Weights of a small GPT-style language model, trained from scratch on English Wikipedia.
Architecture: LayerNorm before each block, rotary positions, untied embeddings.
Each number is 128 + 24 x the weight over its row's rms, rounded and kept within 0 to 255. Layers, rows and columns count from 0. Numbers have three digits each. The size before them is the row's rms in percent of the matrix's.

# layer 4 MLP down, 768x6144, rms 0.025, rows 479-692, columns 1152-1215
098:107131124079110134152109140143131151148146130118118148087099148151178128117117105117123125126090114153110118149162137117096128118122126101120134102129093105111148092085144130085164145161137159
099:119126111157103123133133113133185127143111128125088089119169095127158082151120115143110103135156092149154103173120105110107118124171160149129085098103147123140123133158113104127135102127180140
099:156136115155141120119115151102124129157095088141157194130100096126090137143116111115126142129114075083093162121105121115144101091154144113100169118154155109158131144125156125137153141113108142
102:094122169102149061146140128167114111126141119120122100125102122142083133105140130122115122130173120077135116137107110137152147116119104117132090107120105118108127108114127144165119111153150118
097:115117136108136050115140095133115093078108117140104144128156157112154125115111114137090101085117134091153082128167098146135139099123123113176104132152123180137148103120131089105137151126123132
101:175091137138148116126136088122112120127100092123150136121122137111113130064154143124157084123119125121151152139133110097111123120115122115119116130115114138131116128147138157110162066138094143
101:142142119122157110101139129145169175104090103153112107137094144176159136112160097086143136112098136077109130125174100137140140128116124117128149099125154137110097103150113126145112125111096127
100:173132143074110156073112112127193151118164125098142146138125118120114122141104157123087138140094188124140080128122132144117116149145103155141108187132120132119143098109153093147133109145132136
102:128118114153128150138134111135131138075151146145121070137113119140114150135118142131156099167090142149170112094129133159150175143120109159097161089119102106124157151112107110145117102116151084
101:166115129146133131092168156106129123089164120105154107107131085131139111121122146107126150115154207118147182106120114106138118121112099124172149118109143165111093145145166122139098126137144146
100:104163092130127140155163097088148125159126110149098129110127155092137142101162119137114159131106174133133129137126098154155124166129134112134134105135138135101106142130110139168119136119137091
096:136170122136130141118138117125103144113074134135119127128154173133098134111098149135125132113152117123113109149136137196126162122142118157142111116170165111145087113121133138115153132145095148
098:088109135146128094107123120104154121150065138154149104148143133173126157114132109145173090154154098066158150111105107083222113118108125158114132176169139142109084132107113132115118148138161131
098:131137123120124148108108099115105112137123130138111175131122148137119127151126091147147154140126130114117124125136101128122115148100147165109123123138174138128129113150111107120103114127148123
100:148115150151111121136099122138155137113133101104132184103113122131124135098141145097133142114125134119099112140142101146101116100132120168196134136142125153131126144113151141107135112142081131
100:159108115160123100126121145149104143121136113148150081127089102121165122173146127120163104161133125129170167125145142134106122105127155084101129150130203118150153135126174106149086129131133091
096:135168122136131133091132119118137127141169134132148086132123147114124106138138109114121132153094200142110115120124132142144139129115112118127127130122113156149150120065102081130108153124103178
105:126085115122137119123175121121155142103148123148134147108116157102128113097127088126151110161116123142138118107145169124109087098078094154117116138134134147144101127100107142125155163127143086
099:085148081109136108138140109136117138135115095131120102113132175119132132128102138131130108118086154090143155143103120123163163131126136106140111164085124134087159105157158144163154149116085162
098:117133130086139154117169129138114142165183157161098157075140142150144090138107145114151094159147131134098156163149117101137147128152143120102103165097158139140131116148122107130147094148134118
102:111077128137120173109136144116127135132102112126104098125117178171124125093108105100106140148136118074126114124130156119119145151068146134121140160140113132142188101082082128151150113108133108
097:120093176064104123150138162102108129141132077176152138079131126134144123128166135136126154128110148177130100128109061116109091125129111108091154122129130112143143130124155169162120119132159163
100:150140115104166150132162098145073140148165152108049148123138131147153171136139110104124175134075144106154122100141134134144134126081155123066138153181102157111180154118132120100103098125091111
101:148193127137089113144100118158146185143150111142136155136128134162118099174087090101145115106126096171106120111116112123166085166083116113121105175115123127147103095102076132139125116090150174
098:123150167158163141127094115100100165066143072136122102127110113120138096125122150125128124178121165094131128117167097150135112155140109094127090133092146194098121103162159119094094106138139103
101:137112156112092154132122140133104132108149129116092115148150166129124106156123092139133162147116094159122134127126146149167112109171092104144078160131136121145128137081151127137116116132117128
098:136139131126145115140146115141097113171122123090127091114127153159128173180167099138128114132118130119115122107125141146095130122105078124129105130117102134107120106132137144161108134166162176
100:138142061112120161147169129163126142135181109102140123102145130116137166101156160137183101142100104126126113161097096106161137160084136092110146140118126126113119131161136140107141133155139193
102:126146144110118097095154155141092144172092171159156099149141157149133149150144105149126154147115082139147150087135106147110149142159126105111117095124123127130148143132120105069140115141133095
102:159156129118131136134134121110199123102157125102130111144136112119138146109128163131094123123126109163154110142101101123163105108113135114163135183116164147112142115111117088108140085144106113
100:132127101140116111122109143125115112105149137119146082118133104165108102109140135126147130138113122144111143105098096138135119089144125138113168151153119156146140137110124181093164164130137123
097:126110131117124126126158129122111110132128131115106151126147162130077132108168153138084109116147147103104137110155149136084138093130130210151131138108127167091084111080111138148146117145134150
098:075141158104133141144138128156173102114153128139143108118093135111095114169099126137130172105132119129129145106112101125104161123098174125143102105148140105114096149133087073093075128128092141
102:134159120101095111168125154112124163141176094119136122143116132117121092109097074145114133145166113117116115152133125153103129186124149151125143125101127114087115129104157120122110146139107133
100:153099145124136118151136102133135105139095134129140132110146201126157110115112161136161110137174174165156126134115135118110124104111081135145157156084101163133161126146150166161132119143112115
100:102154157127100161148121121093116110174102131096090116154131092112128102160133094108107157137170161136167144118122132104088124152142128154138113118132143123155099158147129129140150146121137119
100:133113129132132129119132121150103112151159119166129153096149109089091107109162135153159137107123116118128131120138130130120103146152083083100089105145141145107123139129129111121153121075131129
100:115075116119116187092155131136063096077149134140102128105113127121101119121058178114116163124169114175134132136105176109130170136115117097148111161114116130093128114115145086122116064098125131
099:086182091140121103126096139169144142154121116109133118117124130112116121108137137146116119128136141143123085124142101139097136136136124136149135140114129156102134117148126120135141149205148141
101:092152096101093078138111103133134124094136151127159138112134134108140106161125123120161099143124115116135123119146100135167110163131133108149123144118121178130149151160150152109127090103110147
099:145180159132083175123090089111122116164110149151088141132141139153104117116094109112101103159168083066118053125140153141106132154102131119149096122136151106124098131129127163138150145112128139
100:107139107101139083141150161105148124112116139117128127125156178113147098111090147129119121148125123138121136097132093110117136085101115121108126142144119126086150118131164142154129145125138110
097:121080113141115155111160131157121146138154098123127112156124130106124142137126121155144131130142094155076149119157117078144131100118120092177086108139161162087090179102127109137068113146158149
098:145160163127092096121142086130092105121137118154124112167087058126141172161131114113122121089127174134079145129131076090112163116189107093147137151121112137132144124142057139156151123125144111
099:090124077116139111120167108139118104124180148104074184116087095148099096122158116117182123160165131192131141109115088151162137124085097128110077159079124162158115136127186090105140094141127114
102:157079113117124141160124138145080154104091128137124095108152141143127126107142143154134154101129112122093171190117065116157121128117115123107122114122166110100156142119116132113114108135113138
098:133150126116150131155092081139135101120123143127125127128139110132164120128112099130106116117113200104124144102138125151147116148124099111153083120106161165105117141129166092119113109128138153
104:144121150132124178137139112117134158116113092148096121151098128161099083143111140147145144113115142124121119107098154114079129098119139124152131137136118136091167134084133104175152108154116114
102:089097153128139137128108132125190122114147103105110150145135087152087115087170101108087116108124137153161132122088134150112112141136112149172165158150146136126111092125113151153153121135130127
098:107131133067148149122102130140109134123105114107153087129136127093167113129108139126165140127090149084121119132110101107125156153129134132109148160134103120135097122139151128113141155111135101
096:133128150158135153117115119133160121086137149157105113115106117098128131063150114114084138106108150121117114163100110125173117139141119127108134127147108106138109099096096116075101141132143111
101:123161132065076132109154153098140141087158129145136138137121089142122103108145173145145107149154136177111090098104119116107134113108121127090171108126149127111140114137132091133137112139116140
097:103102138131148132112121130090127091149159143123130119138098149173127148097148152110111133097105177164115151129140130096113114115094170104149157149127127152103137105085168162116115104151145132
102:101137149124171165117133144115125093131171137133136072144159131163156134101126140130156135119164114121130137161110171087119143133124114170154113166124103155159158202139077116142126131108150112
097:139141108167104147125107144102166139116141141131126093137097115150148158093158095130117105155092096082138099104153119168145139159154113131075138105143110112151161104116145132106120188131209118
098:147133118098087122116141102133142115143140101131143106096125117171130122087155116127142091106099144071129119108173114161172167137125191142119150154163153126133139120119163127131135097145101136
099:132129150163122102101123111104158135086060119117138130102116126122182101153183136126093090146109133135112092120124106133125140148085128074134133091143100164153116162113146086132117111090131105
103:121141126118140144129142119139117140119077175113090170095128116129107134113106109112111123130124115125101171109165109115093146148137114131131095125153132101099094124150129090135113132077126096
100:132128088127154107133111128142113117124122137149132129107158113132120137058148157134143122146120130141144098091115129109128124147156145105158177142140134172111154143152129166093120129109088099
097:139111157094127100149123107148133115147105138112130157092149144120149139151161136095136122151120137139134101167126128106154137107106133132091090113127107154109097091142133090079122150136142115
098:123125176110129128129146150153111129166151101129127174115098137126122095156102115109168137127114122141162139136121099112103128158156187129168099092141143085114133122143099106140129097111145112
101:084135139118126171136169179142140144144155159073117140134173120079133108161112130129115144088122128175158134082090128171118138154123160114115081135122095134145145129146133119155156122114110143
099:122143142133088144125112103144160135153145109106140146110122106122143138137130168138133129084169130130142128166102119130113089134153125135146127161112080103109149081177119142125147145172147125
099:144138149108122136129111112172075128118139154140107110125145146155110098136121082096161116146088149113159109108142128104121125121133160116112138127114118112146137095145173067118147111099090169
100:121142113113128155157128137154151109138123132100063096111129151109114166142090104111180158119115173074139118151109152136116113123146120105110134134109086105133149115135100113096112127092104116
102:109119102108127096152154101099119130134131128131136127135142067131121169120126124138169141171150118088113132170144111169083110122158097137127145103120051116126124133141137088143105143147122128
100:185097086137131156148140089174146116130107086136110133188109116140143148088170136194136146158137096112111133102119127089126119122115144129127177125148151126139095133123141104147139144146115106
099:161134111149123161120168137102159126120169180109152108130157134166134083140141112125125127138101136172142128112130093160113121126156147095119119126129129157144138142111089118124152124125114140
098:121133121124153090133092152156121136112111110131088119120159144148124109126102129135139139154142113099163112167113101111174145126112132101112124147141119136137139106146113118101116110110142123
098:087152133116142180102160121146150072116126124166175130106079064113127152138162108122184152095142113106109147101176108125116119145164096174125113183121124102109155110146093146137143150136128155
101:127121150133065095095138133134117126159127136151137117112125128115167107177098174126147112126117118129080126146122200151155140110084107120135139139092111162148114148091137132158142117128097150
102:117112118126109112133135111113133156132100108160143137158091114118097124156101115093136090082129085127130149117139071115110170141086122106141164153108158122090136126163106143103103122130130148
099:116113112122134129164104143155114150113133127138109138126142103102149147150141086137130164142113138076133137115132135137117126115101103172137108100101121100132123125089149116181117117104119143
104:135113107124142098166107105119142097150142128150132160111091160130160117154113089112100147115116128147140128115079142228113151089127129113136145179115106066129152070121111115110118122186143130
107:131135134149140127080107174140127163101125146141133119149118110106123091151142110122100132107109132141129118120163131158176109115096143100116168149119107095109113118105132090177139123138096114
098:125108115178130120105102138126183138118133092109149120201133129139113118110125104148161081125130120106132107158127127160170114110111095117120102180135133074150179138168138157079066128120119152
101:120130128132146158135191150157189128112096121117146102139130131137140167141142140118165133136120127113147137167144128130084143172114136126156152176131114094144135110069101204130100118091122120
103:151149144120146109120122078113129121143149126193109142138102130105132149109126155126107119145121092108141150123153112128145163097129111146163136126124161123124117109111110094122116122130150147
099:162135069118122117076134166117153155115083122140135161081131101117140094129128137131130084152110150122123120146145136101177107122138112105103121146103139146123125124138107105115128154123127096
101:095112103144146115129150130129128149139156115127157159100101131161137130100151118126115163139120117157138123132114171139113120138132121108146150158131121145095126135161164157092128109141152136
101:154119135144145138160131141167127144144127147157099155116138124180130123134069129141128086140128107144112136102072090125131142107137128124142124121145098086112081178190157145115112129101153110
098:110174124119133091128112053160142169102085111101168105177154124154142140134143121093143171129125114109117132143134137098156162106152116092112168160109137137173126119158091129145166172154110092
103:130138117135121109144145115188179164154109142136151141152132108145122098120106132116159103157115108140130096135131131074145134150175173153120112152142139156147099114166129112130146151133144126
102:148145140139111175095164119097121100128073078110121112098106155117130115139163115118142130127114119096101132163146131142148142155125113158119120101099101148106122163151105088152095103170175123
101:113128126161177159104173100147142114114138135126100145134099126092130161102125120121111134172092159158137137139107087097081120146080141116106129098153120127119141103122130134158153154089140173
100:115120111187192079165106116136152127143141119082125186162111109108102119173177106091147152161129119147103121163138132111142110114108101137167110070159128127142143099158124122119095135101141099
104:141115144147150100144121110148114125154090130130085129138109101139168095098116172123121115148159111147105084112134145142135140125162088146091126108129140154124107146090113140104147113141148108
100:126132109124087092107085145172132115150118134098157135130171128155113134118149111102136123100128133099127109106160121157133159114132112126121152169113141155115122145115106148153141123135134111
099:136156159103120123103151098171121122093145115136078114119153145132100108127129129085117121109140133144166116116111121126165146132081125089103131112088137124112124117130132137116119116074099121
106:125107158115105114125154097088116134153137152094095148153103152131155171107131142118141118142147087104147181143113108123151161129139112127114149124150110153095170151156114114112099139139174118
101:148158109153139139158099107115151146088145150099135130143115117111104107092118132123086123157145122127144130172112124109155119114154108106172164144098119121131152129131125107167144111131184116
099:090149141113127149142142088148142156120115146106130120133139140145138113157161116157176137131131143102182150152115120116163123150130104150126117101194091126122160150092131152138156141137112136
101:124166166127109102146146082134137120107161169164124114130123146146117133179118083108131169151137119114112132168147163145131098126158108137150186162108119099067125106128149118073123102147121162
102:116103099116118171113149145137128103104142141146136113117155176058146110141077105131133148162157117145129127153147102144068107157133164150119118112175130123129183117142103131107132166099132108
096:112111166107143145152140153109117136105084103160141127148117118116126159117142125144172119139117110216153151135130122135154165144120108127104172118133148121111105132164096138100099091155158115
101:120162115096151144203106145129080127140092130170142145156128122130129133151108125150141164133134107128106133117087114131128139091148155147140110143108160127138176126134102132113172157126145152
101:125149159113128126193135116135094156138130146124110117150174148187114110142077165117142138166137166197113118115123119135079139111117153131088101160132107136119110136134119140133144105190176142
106:159129120117110123108134136099135144159119148121108127102140102132122125115133132124147112154110170176094073120104155123092135133148132131191139104148152132115104117146181168114143177110134144
099:124106111123088081125120126123105138101126098090137131169124132185117156133176145076128130138124109119147133104121165154126111098095123098145163163114126132118084126095157133109136164134074127
096:104167152127106100132100091129167092125106117127080094096101133128140156123112152115137163172164151141121121133152107114088164108139174152154114163099140146106102095131177108123155175134096132
098:112072122153140110165068110110180086167160133134144112110135111124144116138103131127128140118119132121151100102152134137125150099096125124075135134111164163106136149157131137112136103116126114
098:197089102110118135092119116168133110101119138148105153137134148134122122095116115098145084081152111133119115167161115130134150151110107161159119089098122125117126132094149097092158142136119132
102:147133140121135150136090123117112117147108143105125115159123114129120102121131155113155145149130128122118141129114155121140085121186188110122123089147115167115143137100090090143123090110158151
102:089154132114129087124169127134125142128118096114125144152090088101132116133152178147144122111110116090098163106102127084164134144112120108141107105151127110086119116132154152120074139159113166
100:124163078101094148138117100115143066139078123118143108161104109107194142120141135148138128103124103145138116115111144114117115154166136129166136121125150093206155149126161143092144131132107122
098:152125137127115134132133125127140142140122157137115132138114119139114090102102119138068136134114114164135127123104128101111110127111102114151131074119163108071090116150118095079116150127131160
102:117176157113133104115131109119110127109062146131112117121138097144114118089117123089120178135116158104110133104148122125096135130107082123135154125148115090101142106133101150112170158194130175
098:058112107156128079129108140116102092128139149089109116168145109164086113132140106129118110107134157140126113086131149119158115107106119139128114127130160133160118127127075102139130133145135098
098:160080092156132115169098115141147129132114121110110116091121146126146109140119096124083126141140082125125147110134132115113159147102094118161149109125134115124111122134135116168131139142142072
102:170120119131162029133159109127163089121133136089167122152101139149191114154128158104136169090146088126140138129123111155136154118125092123109140123119083153100119138092121134124113130104122128
102:135109110123124119128118096105131097155088111159160155125193106108126100110166129110131122128125104099125134111137062117178156109125087132126134117141098119096125177078071163137111107139142106
097:115153082148114142147123121137103153078145150116112122152137110140136158169108161107120154142124105172132115106106107144139137166127166105094145110106121087124121121108149134125099130147151153
099:155135095132090162151147122129146137119148120153121143132140098075140092076086159132105175123085088144134131140117130182119116111118157102077111101111140127115127112133144089103131111138102148
100:127121144123116132099164151162110110106127163144167125106138113134144160114121148106188147112143137104152136158156085114124111152136130129141132085144121117130159118144065118132110147088156151
101:115119122145091153148092131114101132160088127167141125136163110132122118077132196134130106161080124092129106125108089126132156154155095163113149114135152092154165142121129105107110141106117107
098:138138148102131133108117125082126163161162098151105157164129097119162134146145122144104180141114154102173144084104128135147146112153149114135123109122144102117165105103117148170127143115132123
102:114105132151139083114120102166158103146086126123172110151120108136108170120123115141098154160115136188093091127133180119112108130149155123102133069118152121108151145136105103133119172125124114
100:154160103122127103151102135127119162112110117151122121170113128131167160104152144128133095145126098099146143139132095135168100098157131124097138126081114153102151127135125156138113148152091120
101:080121111113141168121108166126141117107144121149149132091113118113140114129177109143121134105130151114128109097127094130153100117109137119123134142141126092105171154121141065113083129098124122
099:114146146136132118165121141086154142095114117181128100108127118104122138150102161131119128114124152093118106139094134136094151155169151178092116200158096132058129099123105162171176142112153141
098:139136127120132115118147142106113148132131129131124130099154143148093142151072165111129126160145126154117101122170089131112091105135139157148117112120161120130129107117110114122128128152157130
097:143106154134126156143100130127142109173105104093159120099103117092108112110126116153099105159142135092137128115132134164163132097121144115099136184147147114103145134143138117107105148140125115
100:112175145080157125126128117129103158123085118154132119114098103091119135102147132104124085121172131148157162121161135132110114153112118145133134113127138152126136133125117165144145108095167092
108:137094112154122156143141157113140126189167156156136155119115149106110121126142143070151105149134133111104120101124105149140156129122123133108152075106168116115103125113137074173143160165130126
101:110122176157124131152084128107117104171082110121156149120114102135128092156138166118083143119070094167133119104147126141126200165123115157136113135154146130116121139102134159135123115093094101
098:171155117110106143149118120160127160088140125115126136126131157090106106133207111121106115149129115126097113114139132128109182118138120135071146111128111131092144157113108110118116149101103161
102:116135112118112114113128119133119101135120116154101142115142126132150113131119122123112201130117112133155140093107119157154093131190099098127092135178150131158132113107123130147110113076122115
101:148130140133145115124107106124131125134127109131122087106149166182090121132121094076123122104125090145122097150129131130178128189105135124140145084120129166130152127098126119166127124138100137
098:139137159118149160088110133142104120102143113108089091106065122110181136141114140143092121147152134127087124132118167122165138127144154137131121162127139118075119126136136090128127118169147157
104:136127130133122072111152132100151094145116151103133164125156140135181143158202162136123163123138159125111125161113084119148133108118100096141146108134085168102138122137073118120151152145128101
099:118105124143166132135103131104110128136153137160084138177090150104101160121160160135148120132123100084138112139080143102163121159103085147110154089130141100117173150080133143110152127167108159
099:121081090150084161121147119090149128118109152108083163162117145075135123179120144140146161146143123155132133124125139110085178181130117128122129148123087182103095120105127077091105141157121138
095:166121140149112104139139126125115114107130153165129111073120163116129152144131188128082102112116092167134133175133131118122076118101155143128145113094122136139098109101103113117141158109147144
098:143123108125138100130152134165171177133114120081104138142103136109155103112125125154128103101126095120151148080133142155125145118181141139142123109138141098125133147123104121106139118128156133
104:113142124115106139132151124127098100137108158104150122164127123083109103120113142130111131143122123107137149129157140138117136134095151137086092140112129129147137111130149101074131155127092156
103:166088128141124096142104127147104100151122131145061109137097202115152101104127183122165196136116103154147147169108144145146137126105109094110109092130126111127119139113166122112127168156110167
102:115120146140116105122109125114072117142146122139135124133160101131190179166146151142155135093158188100121124145134117109109108172125121129103099096117101090113116114134118098130167086134134161
098:146146092156139185133112063162142131155110101111147128142130096160085156113124098141120115122120080187074120134132147134103135158137148122122171105161175118112152175164110137090102117118131132
097:127098117127143118154117110155101129096092089112138108113135113095140155089147115115107147129108115157139164119101165105104138166096092096169108129154123165123140136087142176168116069093179078
100:130107123118106162133148197136138119149168125127132123151128169125154091114101131127128105151112147138124167137118136109096133130152130156200127140061127109135129121102128082159167146098157098
102:157131141151103111163130129161141120153099112074107103124126145133131142122141085100105144126076165110103125121165118160115087145126097105117136134106132102126099134163168159080153149156112130
099:114150141131138122153119138124168127108118153111127137068140172129124140086121136140107121141175159168135125133105144119086097168139128110164124144144161114131141130115145100114121169147136155
104:142161092127164116153155136106161126077128065155154161086148094142162104117151144109137104109091134065127148119138122128138117125168150098114112109122083095137139135160120129167089156132152110
101:167150112103151152117130138134188140141111143097156123141155097154100148105114137116118137136151123118107131111109142087110138121144168126129126138152164105136107127117092115151155118120123118
102:132112174149109119150102127163176102138118150098170114156099147095134088137149120110133122102132111134127123106110123126131149142107118129121067098103122110106124104196144164118089128128148111
099:139134156115163162116152164147176137147151146133153079141107143145114086131096119129124143166167128100147184123150132138132105155179148132183114116163098122117119128148127121152117149143145147
098:102138123161087078171099154126125125142104131170129096092148099094151147139163153114082122135174107116138115116110160103125121140130094104125097110096102083164113148094153140124115135154129130
099:122156114139140136140097140107127169092116127165141141135133121126150101137145152139136106094128131194133108131140103110136118093111159159129132151164107095118160110100144124139121132110157119
106:126166128127119159137120162132091092123172128143119109123140118138122136108152135118091113124115175164132123167135146115124154136123131119103132149109118119108122104142142166162125123182084121
098:104105178112141136139106135162084171127135136148125164152128130115126159138159102138116105155141105143145083132119130162124131139106116166102125126152164131098142125128182142141103112164142118
099:125121128130113128143087138144115142157085148125155124134146112139132142149159125125074113110103115172150125162157147131126177142149152049117120084120164122133121145069113109080099138130080091
098:119167131156086162146077153117153118126167207165139095122127105149106111138139131134073132109134079158110164168127145129133115170176126129091152145134100110148124168132157123094100130177146082
101:112141112184138121154169072117075134130145127128183156128139143152146137139108136113123131101076131102114138138089142098157117116143107146165089119120146100118133146139106142150105112123127135
098:108124098111141096151115100117076141119116184128133165151150124169109117077109113124156102132134153207141137118144137146170120138143070145182118120151151145106135124103142138138148095083131123
098:076132131123128108089150121096096150099106124094113103137093134114113104166107158130163163125136125145187119107118074080166113162138099130144141108135139128183162117153098102094154126125157196
100:087153109133136153182141105101146098127130146155163140157137073135197152125119117135105120121137094115110118100127130097099160131151168126148100093138128122133136122143125083135103095129140139
094:163093098138157145141149112122117121146145153123156106095087112105109191116128123132139104139111113123110124110141154146113110148148119119142131147144147129157143140115139121114152097134084152
100:111153131108120107116147125108144151093150135110117107077113104128090118186156166120138135132165135084152088112141156091146132117160091147144164099135112100130153141083121154164140129116105089
102:150120141101128131118159099166126084093146173153122121121152094167123065145109109115122131104086122139083123101122128141145115122130160097111112148151119147115123102121159121090109094148105167
107:150122130110153115105119070119140130130120131112128142129131098145109109119125149109122123121139125080174123152162108142155118090189111153172122146108117101089097117149139165168168126111136091
100:109131107131165134143070112151161138146110136150114105123170151062159088121094115127103089112151137136132152134101122121112131155149129155130119106115129100094153117166153095135127170100104083
100:143143152151118158122127154110124116137083134151145084159106128151193134091135145063129093139112151157111154106120110144142155105146130110113138146146112136101119148134121112151105120140131171
097:131139131115077050170123109178114123104141121146153119158171123096181124120110107091133136140144128133163143112106141149087127079137115055083122160130081142110161169162146126115110153159128122
098:138137141150168124125138133143153150122135124079142157149110097185120163175117161121118125108156164163138151141112087106134116134163166132118122120135114141143115120123122162105132107137140102
097:123117112122112146175181128095123106101138151155149112101154111150107119115161172162194139115145135135132129143127116127144144113163150122092124136107112152118142149145155143164107090130154105
100:163143136126131061137111124108098131137111111139110126137121113128179174162114106124111133130106110121149119115132152076121106123136165139149137113131145149117109119107102089061117163160176153
099:131135116086122126134143130109107132134131099107127120119084134134132119163120124114122125137158109154123132142139097108133091119109120139117121158126106091155149120097141159124105179175128141
099:139132133101110095100150120123084139165102143152120140109100121126111112135137111109137109150161110084122137102198076110124172131163122119168150155121124126124132161160104113150087139115089142
101:123124115094126117121148086158131155082150121117112116140125101131149115075110166130147149114116156137140152122124144076115115142129085131156128091140113171117122109135108135133147086101131117
099:178147125135123158163158124095109163107122086151174126115117108190116091113131141133110105152140152176113122147079084098084139089150146169185127113157145117164115115134105129100133158105130105
101:064153128133121082183138119124080118100083121156147098147144102116133119098134137099117134110117058127099089117124162164104091111147126135099129096131132153114153096092111121124144118112124089
099:144111109126138165157094118117120161129146138143110149110158175138122124115076140105132141116153127133093106106113120137146125152165121107132128119151108129122110100167111110115067136170172155
098:103108146119104115102158140088060085122167117116111113140118119149138147102136113146102143144111100103174112084156131103087159136126143140115196147138163097089112136138142126141122103114108076
097:094149154131112155080112124118135137099128114129121143149111163127156116096170132110150134130147076135146110125081169130112104112159095099093101177098097103124150128118122123101129103162145088
097:136121107121135123111089140137175166105142096137143134168102133144158152132102138112154130136106156121126133143136119142109120109124095111116163107128077135164139119090176113099131117116144092
100:106119153132118139130115141096130155109104104111117099126162106102146078144142134138160123166121150157129139169174135152097119145113121117166126085128130094165100130114120143161102117118113117
106:128112143104126091109094140091098128108130137127131127091144101099126089120115119133076146125120122137196115109127124139115119151129141142159158160060133098133118129151132123125166153119127112
100:148108094141145131108118139112114103116099137167149137168155132085156177132129085126106136141150115173136146123153089127086121108124150097115129096138154132155124126173148170086135132101172133
100:137118165116136139087117111106162114155164146125148095152123181066124106098125131109142087097140059086101164133120139106099114103125123105170166080137161142109153131149155117127149111120119148
127:148172135078132161136186115119146102111152094113078122128109124117143055100112119181115107124085149142110158095113155127141134194097120082128113091077119124124123130084113127095112121119124110
100:119118121149083146139134154129104140161118145091127138130145100106095147084118079092106128144155180135139153160124119135138158148123178191165086107089127135097182118135083065134121112179126078
101:102113128141167124082147142092129146184122139083118127109086149117109162135129110149117146162148136111151151139113118111124174133139160121134110108146145125152129127182133139145097158103129105
102:097122111129123079121122093131116134172140121114093179119149106148091121126090133109084136126141098081163129139140158164084112102130148158123118086111116136144120142174072111120120125105139131
114:153143124132112141137127094153049101114120132127108091109110094132118110120077144142152135139116131117122101131148121111133111108106136149138125138127114116096097084125130129104113134113118134
101:105127094164143119161143123082117119124113117117187168115165137113077102146153103105095126115157122120115126115166064166140154122091155138165122118161104180157127105138113170188137134115101149
104:085115100071136148105108171110137087131143145112098110169108142110155128135112173127134119151091147117112136133107129141073123156131180169159113089145174135121113143130125104087161138127172126
097:108159136124111074120145098147156109091144124140152083139097119123076129092145153098196144146094141086073087129130088132160101098107152137130187123136136142138139159118108122172168109092140134
098:145158165159098161162138122158102128117105155139124121128133123097108173129160137126108133091114128159182124154085128135137140115183164089073155136143153152124122117111117121104141090141162099
100:124124131127102120149103144132132148165152126120080126103154134145148121131127121126081069095148105134143153152139158112158164157154125138151122164100135166118139132131165148127160136137123095
099:127128127087094114107136087096151131128082127154132115155092133129128128155187111159144153118134058148135126140125088117152117142119154099097135125095145130146121115154137122142152138133115162
100:112097116090117146137173096157097133135102132143132152143108100161123192131122125132103116129133113069146123126107072132108117126145126042092136122126115132148088140133123132081150133101127138
102:107149129116138104087115171133108158166119121107121120127099109153153130107148143137150134111126159141110128098142158162167105139107157133149158164128113168151114104101159147105113136188143145
099:082144073144150144147118118176080162106121129124109218140138136106159096120115158141117149075136190134094122174111132146133114123120084144119091073113121146126130140149133121140140143158161094
101:151087126143132121121179104105144138125143133118154138096143137119167159113119133134153094102133104088115142131116079100095153137127134135119122160094162092109118163167113135164153127158103128
101:101094110176150131164163114150120108104138144150143145118160144133098110145114127133057073138113148152106158080135139169123119101116115121152135119131122162104132128159116144130087118156142121
103:132112125117117116162144127164136124124135115145143139104173117151117105118137103170120162117156110115106086116138174153109144095140189106100133115164098115161108122148119089167140132081126092
100:079082101109111157170158087136134147120155143145135102130124113130107113124128157101124109117108129148114137150137120113133137176154116081119143126172154131134116139099120169159135117158131141
099:103140116113154085112139134155132137107161119158123121124148110167159179120087135083139140108160137142138152115074118162154134143175169153162142118125101112111078098159089074124143134145164136
099:106129114087140134120126134134099147097096107138088063140127150168137134166125100107140088121127094082117133097134109129166144133127091093133126171162153128143112113144149102118099059101117134
099:088153092105136142136140122108136125126132119160132178087133095120149145138151108130128168140117152100153121186130121119164099125157098128151122148126076110141134127131098108104143108136125097
100:112095114108132119138118087149148109129146106068117099133092109099098146127174125150117077130093105110143130139108102121152165112141167125105154121094127104117141121099152132115172166123126111
098:119131121108118138108170140131105134139132138130102156115109092102150103097189161148131108098146136124108145097141122135144109102159093152118151128123150124106135121154088160132084137109123132
099:097126146136098143119110097108110115136128136141067118179121167138124144096106128140149118157081119118151113151150121106136112113146163110134135112107130136124127175093116128140151093151120116
100:122187102120060140112155101170115092118137128105113143147145130151108103095130178131139160123154070102161099167155132115123148146132122121159125148151110118133133161116141133115130138124114127
097:148144136138142183098118166127125140143108129141113124120125141147137153128082163145120106153113093171100128123106145138136133148165143174075115121130120149125136165154171128109124134150158114
102:084144143151103115130118113129157106136153135156144125115138074067132130108143133136161118100120068118129104120142159118114132142128120089060113105148119135117140143213133152102121146155127098
101:126110095115118109126157127111136115118115150113067111117145119151097142131096181112129108167109140108134108114144118129102113128129134142090100093144136136137116126117140155105136126120110128
099:112122159145157127118176110116131144131108098143147121083097141126107128124108122116101114121149147130142129151151132122125130154101090121068097157118151155110112093086097083102112108164071111
100:142108140173142107142104097133102158150126156105119101142134079103126158142055151138145186136140132139133131155127107162109133119133118124135101117145110151113118135119149134128120124079152134
100:137131106130131151119143140147158134101171119098067125122132118140154111141115142128133099146124105131114090100095107125149115145147148091148114142113117127154103134166151076172121123165127130
098:151165118114134073142148139163130103151125141155110108100151114120123158141152129138141138110093132106181156157147118131187120121175113156127165094114129108094088080096123117150146116142093119
097:178132133147159188131130129084134129120115164131136111138133138098179113124132136121121140136128137120167196123133129128123131126086145139145126133159182144164127138163136116110141131152147132
099:159095161093115141139100092116101154166123118107163115126120101147129126115148132126114119148151115163093135124137158136114127124127113145160088103071081121097117138117133105075149130097170087
099:098119091132105112131178113169103123135129163098153165131159149131097141151136119099170112129151154084174151104117121069141113145151123093137165071124117148104129091138131128129118153129133129